Each number is 500 + 25 x the weight over its row's rms, rounded and kept within 0 to 999. Layers, rows and columns count from 0. Numbers have three digits each. The size before them is the row's rms in percent of the matrix's.

# layer 11 attention query, 256x256, rms 0.0637, rows 106-156, columns 128-255
095:545551454479533525507458507503516497478485525466522492490513483469510501517504494478527463482516509471529508447482519493493492535499504515508480525467542477499500512498486477531527469455465519534518498498478499514544499508493483508509518472531519516473459499465511453491506510532510497508487493471557462468524523526553524497546454535502472488522516491470495509495525518487484489486538
102:495517464492503495530507529500534463463497505534499505510519498538507492488465532523491477471496467522500448531514487506512499500511518497471489515519471484516471493442520539536502490507451505469524472571487487506509481482486500514470508507553484453495549470450476505484514462510500526475451483487511506490544493504493533497504473555562545490544534554551517465525503466501539486476477
103:484530503528485497471546491484547486506511547526530525536487483534470486542514493536509472495477450494537500503478541547495464454502486512509556461482514487520529517494463497527502504563465528462541472493464472463460472537496529525507506486501495513472531520514510472501466484486472506501504468446441510540487466460496492519483456535508535541547517530514505473481510450518539510506485
100:503470518472533471504557485496526488475481477492482498511519526506533495474480513506509523461511510495469412477523469498532486499515512478521452530464497489428497477529481502486519518455497497471497524508505524508508503498534522486490513475470451495523503457482525537466480526493543512510499476509458515481521508494523520544531483500529504484449503514520455537499501483521473506471428
103:507521504493516518535514494483477498495482499494487451464537497492489530487495485484532499447520557478448503504464459487494500512491512427501450555550532496502468473515543537474522473488511475496494504504550497527529497501545467526503508482482493487496453471476463537467524514524537493501499527526516498481512496532467506489498529465503525491451486503477476523500451564492508521527490
112:467521464479482506449533519479516455494471473499526462505525524520552487458537491510484509489507534479528452491514484495518502503526446531540509510521503493526462484515445512501526511475508520537511471528503488514488551517519528515515536506484535494525518480502469482517498524538515497487519478486495515502546494500532516496542486504531501487501497509492468521498471493510442523489498
097:497488481503502503493498508453539477494539510510516486462467475516514481504469507558508478525533472494505509532539562490480493484532486423523527521476511502468544501496477493497503518507488528465493493521522468480486500548476512488513502516481511520499512550511500471495493485464488500488486525525487535489515509506509544489474490524508505469564513543542535513472496489474547487493534
105:480510493462512478513501472475510475497487502507486507510517470450455506532479504483494481483480513530478430518500499507521519521531505508458438527495419457480459506506501526507460508449443510431461519517480528478503474487472500498477519459502463467490500451478482498445526477500495487510481499482501499501525498491482540527508483487522515522466523491501517509491515518524495511491463
111:482481511500451516547444500505466506475532523505525501486452490513507528525495481499503464536517451508490562493531515508488503483474528496484525448494507491543481483472486504519464506505510479549486488486538509490532466512463486509506509503490478517475467527523503492542474526500463473502490511506555502518516520529505480468482477512482474500509471479478527471511516507496526513504549
102:550510471491518498487491544506524537492555474492471549543509486532487545465509520511491450497462526485534435540477498495492479497491486502496488481512493489550520491484516462508467502498439525497489495524505494478532451515493489511452501498475509473445541482461509515479497506502495477495501493476498487524541503510471525469528481490500526516519508503519495457500494488520528503495507
102:493541486495504485509499498488529450507481504421511502487525510470510473486506514491505512462517554490487459474500481490481525527497469502495439548476490483480477511551477504506510532448492516548450500512526465488469539494544502490518517490500544499513525472478484501495519491496550491495544495497505470485529530489523487518508501501521450505512515463490461533506528480493469493494457
095:501562491519492506498520480513524541535517495498496527567512506480496512532506465517514542521496542476520491520453499514511487552525536533531498495499488547467516510507496469536489498484458501492485459473484467474479477526524517522500504497486477513482528557489487484476525482468483484491536489458464518461478489464469486490535518507501499521496504466517519530466466469536458495482484
097:504520489482528494456507511505519501503525491466479471549496474503472507521514540487545442524489531519465509509465467494472526485531508483456499522557489515540468506495540516474478509444462504525512497531488473483508506504507452530492543506506496517483484524455462490502514469509514507527490517478555485469497497514502495449488511447525540555501504499485524479538502542515509516483498
106:469494459525479504484497499532532509486483466527471524526482548511516504503541526506521434526504460516520431526483502467520515523521501524452500493503504516532473486496523496497508501507474505500564506525469502500521501483470522490469459469507464438487511523497495540481495468486510497479448515446477506511475483526492541475559501474540520475517527531486554471482480501498515495503467
095:521540476523473506513482502519504524517522505515528503514461458545500538482464456512499512550497511464471523488481482523484450497498519489472558477509553539508493496483513545503507490470516480530532479482498515494493501513479452527469491510528484483500487536477495479467446512550469524484517516488496502504504480502445477505470519448465497470513504513502516545479519508490527486511534
116:490520481519523482465538480483508516545532497478496543551516527480483494491460487524481496483498561484476411498490462506509473526520500485510503517493489530502497508547521475499442527459479518476507482491485519486498495518497537481490489482520450491499503510503504491494501459493469520498512483476463480500449485458487550494460522460521501499489503531557527534493472479519471522513445
095:461499489502561508515567523503539509497498467494532491510523530556517491502494541548517526481515505464540474486499473489531491503524468502569511509498457517482498474468487508511521485484541532475516489529484504493510552514497486521473522503526500473514514486463502476457510458515485531479503521509491552475507492499495486491522521516515509496511479509503417526481493500477502487460465
084:515518490482530501511436509517467497542513476505514520481492495456515458503470487473476494509525532522510531494535518465488494527507519529522539542488522519544491500533554507479487506451490519513504478459525508528554513474475479461513529486513540503520469527525504473479506497474510494466481482516538463460467510464501526462527529487495490500514476489470531519490532484482511523521498
106:528501500483520480470526526479529493516484480524503533518481545461522478478472517512487494485493567520517414481500459493496525555505516495523454494530472500483479504532494465500511480435515538486467475519491508499535518493540506498483492440470512528497515442507517525496494518493548510530516485465503532491480479483499569491504497474547507512456487483536462506550472510510468484485438
105:515481453470493473467432495482498515493568504494496508484502519527477475500499527515504419520509483502547500485506510492481501482520504477494504478500477494554484492452500491520476487485488528521461445534550465467500533534486491519512538545531536484445534473457504461495494493510512522473480512484569534469550537539498532445501477510483530501531460459517502492521511475485518512491551
094:491512501491501523435515504498552502509525512526520459498511463505506504498515523516507518522496502521524508534507496515517477464551504522501523477519533530571510490471519509506536499530451504513497488526495458507524485511522450518517524530494533488484535526500472453525485514563501482486467485490507497527479487479460487497509498509491529547536518534481539477514483499557482497527484
086:498501480495493540512500477502466486503510518522512529477479503498491512485477492481487480502487535520447489481486494495463500466471471506454471440504493496496523487523530452481523525547491466481459545510509496488494496513499526476464489523451520495499501509480496563497477539512487502530474540461503480528522474514488499561503475473460476497499499511467496453501470477496493513514498
066:493519462490548514503540505488505517516509535503519505515509519516515555527525497476495495526536478486520523492519525487488510535517498536521482509502511537484506533500544495470494486489495533521509546526529505502455488509492474526477529540483484484457494470491475496511502472561496478485490450492468549576509473492490504509491452508543489499494519559544471526530522452469479511481478
079:484466494504458534508507484505507543546515490480473493450502544488521516493548523485538488509522485513520541482501485506488526469463477502514492480486508494490492499547480499500458540486469499520488478486511520474511517515475518473529489520488533528494512522505542465492515448518499502544532538518534508478466523522510511471544478485474497500549510507515503487532505489485526531468488
080:563495506536483469508517467532509458485480507524480464430491472505522485509526483476490456484488518539475530517461518478499504499499491497483504483505527540517499517493523495538543468509515484538513501486518454508517498518504551490530464494505535476431514563490499500521477509517531491503429471520525456482496491505469437513514543528462499481530522475485464497506512524535483499493520
061:501521471494480420501500515503499522495586458499474473531536476475519529503510482509492478544499540494495469521503488518501519527522475490472538515501534507506505487512482505495491475482501500492500497513468491483504470510489520542483512498505513490513523523530456502560487499517468497510521477518469512511530535477516497516473509500481543539505470518505567498545474471523510482506530
079:467508491493527488458508525503486496497491511460510504568502533472477492534485508509487543494481515484480469488564475543485483498493514476508494529517472471479492488494488489477480487481496505481507477499507509491436488481507481482473526485509491517556528456531519506541486516490472492504546483470503449503564481501512520501459497480507516470452517509518515498483482514461508478538473
074:510464509474501484494508501504546508503451502490549510483505506525515493489477519470513463510509437493514559512523503502474471465524499541533461502496491500494488506551492474510467497488516505460464492507482471508476544515513484497513480513566502500528488504483542534473508529467570494534489520517495510527485509490458486521501498505506498498500489483486481512506495494456499473492514
080:496524511497511536501454496475487529524519484508516482582528507492470531499501511530502499514530497470515445495541462531476490506514480524491507520525483461513477485480507524479454539478502493511492462550462517478485477520500448495487528453520477510517520474517476508478497466510499499526520474499459517513495503506520544458501466492534504492527498509492558505494486512498486518516446
074:469489516512492492530504511475509500515480521443543524465502535501522543476516502466552489485503479507523524527552512468527494481498462540482499504477475527453452498558460489504473526458520455509464498502497494498463546538520512487492471512485476544507484475503534483483531498512502483503495525517507544511460487514509539532513506479506487495513535511489482499499510493452495522484468
068:499528493506533536518464519485462505509525471529524476591496467510485511554493494537520515528516495485474460481552493530462502512501503470493535497504489465540501504473490533472545501492478516512498496551476522483479476452491517519479510507463510462524509513487474501496468497492495527495529474509509498475530510497460508477481472481495495482467484520456517519481504512505477493516483
087:470469535510488525491498463513523529535458514477517485495522510463524516500470489464512534475514473479515491519533482496502520479520474534511528519509491513457480476538485528495477536476535486499483496494483478513443538488509435464525483497485506539490478526537489504488530464520520448558505495544513534480538506499490512492502509503519510490514511484527482500478482487463509505510498
078:500488527498486566485485499505475523523509503521474498514524501478481533500504477519528491509499485509520499495543496481475470466520503510508522506507535496504472468492493530473494550504484498520504438496487459496477515473515455536509554491485532521511464490512498496505497468524528507505521477501485508484514487516483504471510476465549514492503465463501540476490532514490469522535466
084:500464501493517505513499518486487510540469533501512495491518527487489514471528497445558537483472489491515521492513523485490464508503494546491494513500519488479453472545482520500476520482508520532505466473501489497461540490489503465516476470485522549504470491525493498435510442544529457520468521495509521540501499516479508515503468500510488493530524479468502499505499491498503508493499
096:498516508509520480523526469510537484500501548525505549463490488518477512493465478532469527480488503525467494493500516528566508522491510484492477468443470492459530514499511477517497454528489503504532518501489559521531459523500531496494500506476487487493504513499514539501473513496460518479520502492467499518479488468501511506502519507472506518456505526529500495481500473538497456455516
085:485497492473525486484547464498494500480507515526495501503496497518503513558489507547451518491541483499460516506503463531481526505509517456467508483494560518528529471521509475502590492502494461473521527540503489500523499475512540477494504556502504468456528515476487528503471545478484567497521510491482479484492480491502468518503529483468523474460485525452507487501526475538550463460501
094:506474545489511490515516464518511486507449537451525537440512525458492513492505489457512564456496480523490531493533478492491468508498492525508501511486493519472505473508503511469520477474530486513523491500525487531476549480489479485501490480518546523493458510582502507493500495505548481501488513533519497492505506515479456500523488502527477474490537467472459462486513511462498461490508
095:513536489504508470505501474495481490470498550520512495515466500511486500450464515512474500473494535518482449476497497528510475545491540487481480510471514512528519497532509454528527510517490503492504526462480533511538491519493529460519496478474517524500512478490526532500480514484477519486517493512505458529491512493514545531506515522479478527483496484525498501504507510520531465451531
095:501483506499500541502463512534506501502477474456501512483481521489512485484514485428550547513512497507501523476534487468501479507506470529486495532484501487499441484546510539469474550491511509514499505490495471518497562483487490474486523507515543508497481494531492485519510474505513461528489499521535493502498501502491510493494502521500479479538541437502486461479521528483459520537522
083:533507548486442467501537518523471512479468560503509537462476509492491506464497496498477480479489519526487513507479493519527514518501532495507445481427506494465527518517512453506508477541464520541491505486520526504509542547508515502501463521480495498508481513503519506537516527484491469512529521505492497511511467489518503527503530516456476510458480497537487469516487496532488502487520
097:499512480488550474493461472490481507496498507521509468514472501533480485503474539548480502509523517519494491518489506558538559506479523454497472514487504485502520508472542509515508497501472510493497525478482535493558468524484518510496494506482485460496500506474503496464508530471453512504503519493455461509515514492529540509510542530457507530457484532532515506519518499496509477471536
087:456479520511481530475552512509468520516504464473478488508503535521508496539505491478481483511524458500517510499473482460482522489524468500491524506496506474550488478503527538500533544499479516513456499518491468474483542520475491494510524527508502492498496515485479498493520460511532498518492532498500529487473458498486449498477492468486518486528497493456484506483506485493490511512495
088:492507507525467565496503509487511500514497485451502544492515503464519492505495483446544518507487517513500535480521487461465495483524502533498511505479526519515477463537496515479486551496525494485497470532527449531459522484470454474484528507540563515482475512538517493539518482485524487507496494512528499499504503503508457503525506490533475474509520480486490474517519511503504513501474
089:522510506493496455537468496508498486471480536502531501479471481488531474412462507506491525491480504526438498487514526519503497520475537474539482494486504491477522522505459455503528493511499465527504493459503540506536448494513527495486463489443467514520482518510530505491486538495476487492501494509530466489506522488541538497507521508483501502486488488551522509502511542487522467480528
088:458472488514504529471532523479494536525534459487470508508517508539479525548523536511530514504479487499538535511500521479503525505507508491484494494517496495534508467459527514483514524493502539468489493547496448489488507523467481538519554518521513459478513514483505496463479456495548497499497502499468511487532466487461469492500490517505527496530492522445487476500516452524501517482465
089:476455508515471543498484500492528483506481458447512524504484489478498525477512508457527522493495517499521541489513510477492471506530508533467526507468478491511484481534484518488496536469510503507500468535492441536487534492461491503477527505500562492516500481507505524506489484493551452499509497519513489491485500487497482505491510481530478463517522492486470492510530528508514481525490
099:472449502522485551488493472488507488513490495480479552518488499461480491481505502461517504538511494495488510480499498507478487509517493518451489544450518484523500447540535518496484565494496546503497521519483455520483529508459513488477518554530581498499484491492488520519504471489504471526476512497505483492488497487495482502518480478527447509504531477483471502516508499500515505500505
104:522556509491480488527483473524522509471472569510520503492480498486529482441470464532470506479513508505480520501481493481482507493486470492545505477516520531491503510515439478510528476506503433536491505463543533494501491487534498445509480457468488517499466527489496498530494541509489524475517515501501492485466450491515464529514525505488505495480466494495513526482459525464490487493529
111:528468513479488459491449528511502459509500527504489508449504505529494521500502492483500522488478496525437519482541516574524520509473511508513510467487516472464529507438492539499479500504492493494523497500504551541522473504493524529469466519491484525495479476526521436449500535507472483492508471506536469478514583505530555490530505545486500530477496453522501490501559500504510488497479
125:504482478495507536492497488459480530481517475502445511511485518495476520511505470492510506484505536513521497535487475480474536526492471475434471552488520499549515470559503478487481542459497530501503562505509461503515533502479515519483518541533584479512533481490499535545472494463500517514488505528495492522514499498466434518514515479523465481491543504440504534541505473528492517495523
140:469450526515507544466524519502485543547506485481467517517530502495497529539544495471521526521494455497532520489505494514519530512512482506459466510476483486493491456511551529502506560492510552481493502523473473525467537546490496519487540526520528505506507493465480515495519471504524479542503494506460500496509482480489472504503498518496497494497520512482442485520516458529475500493480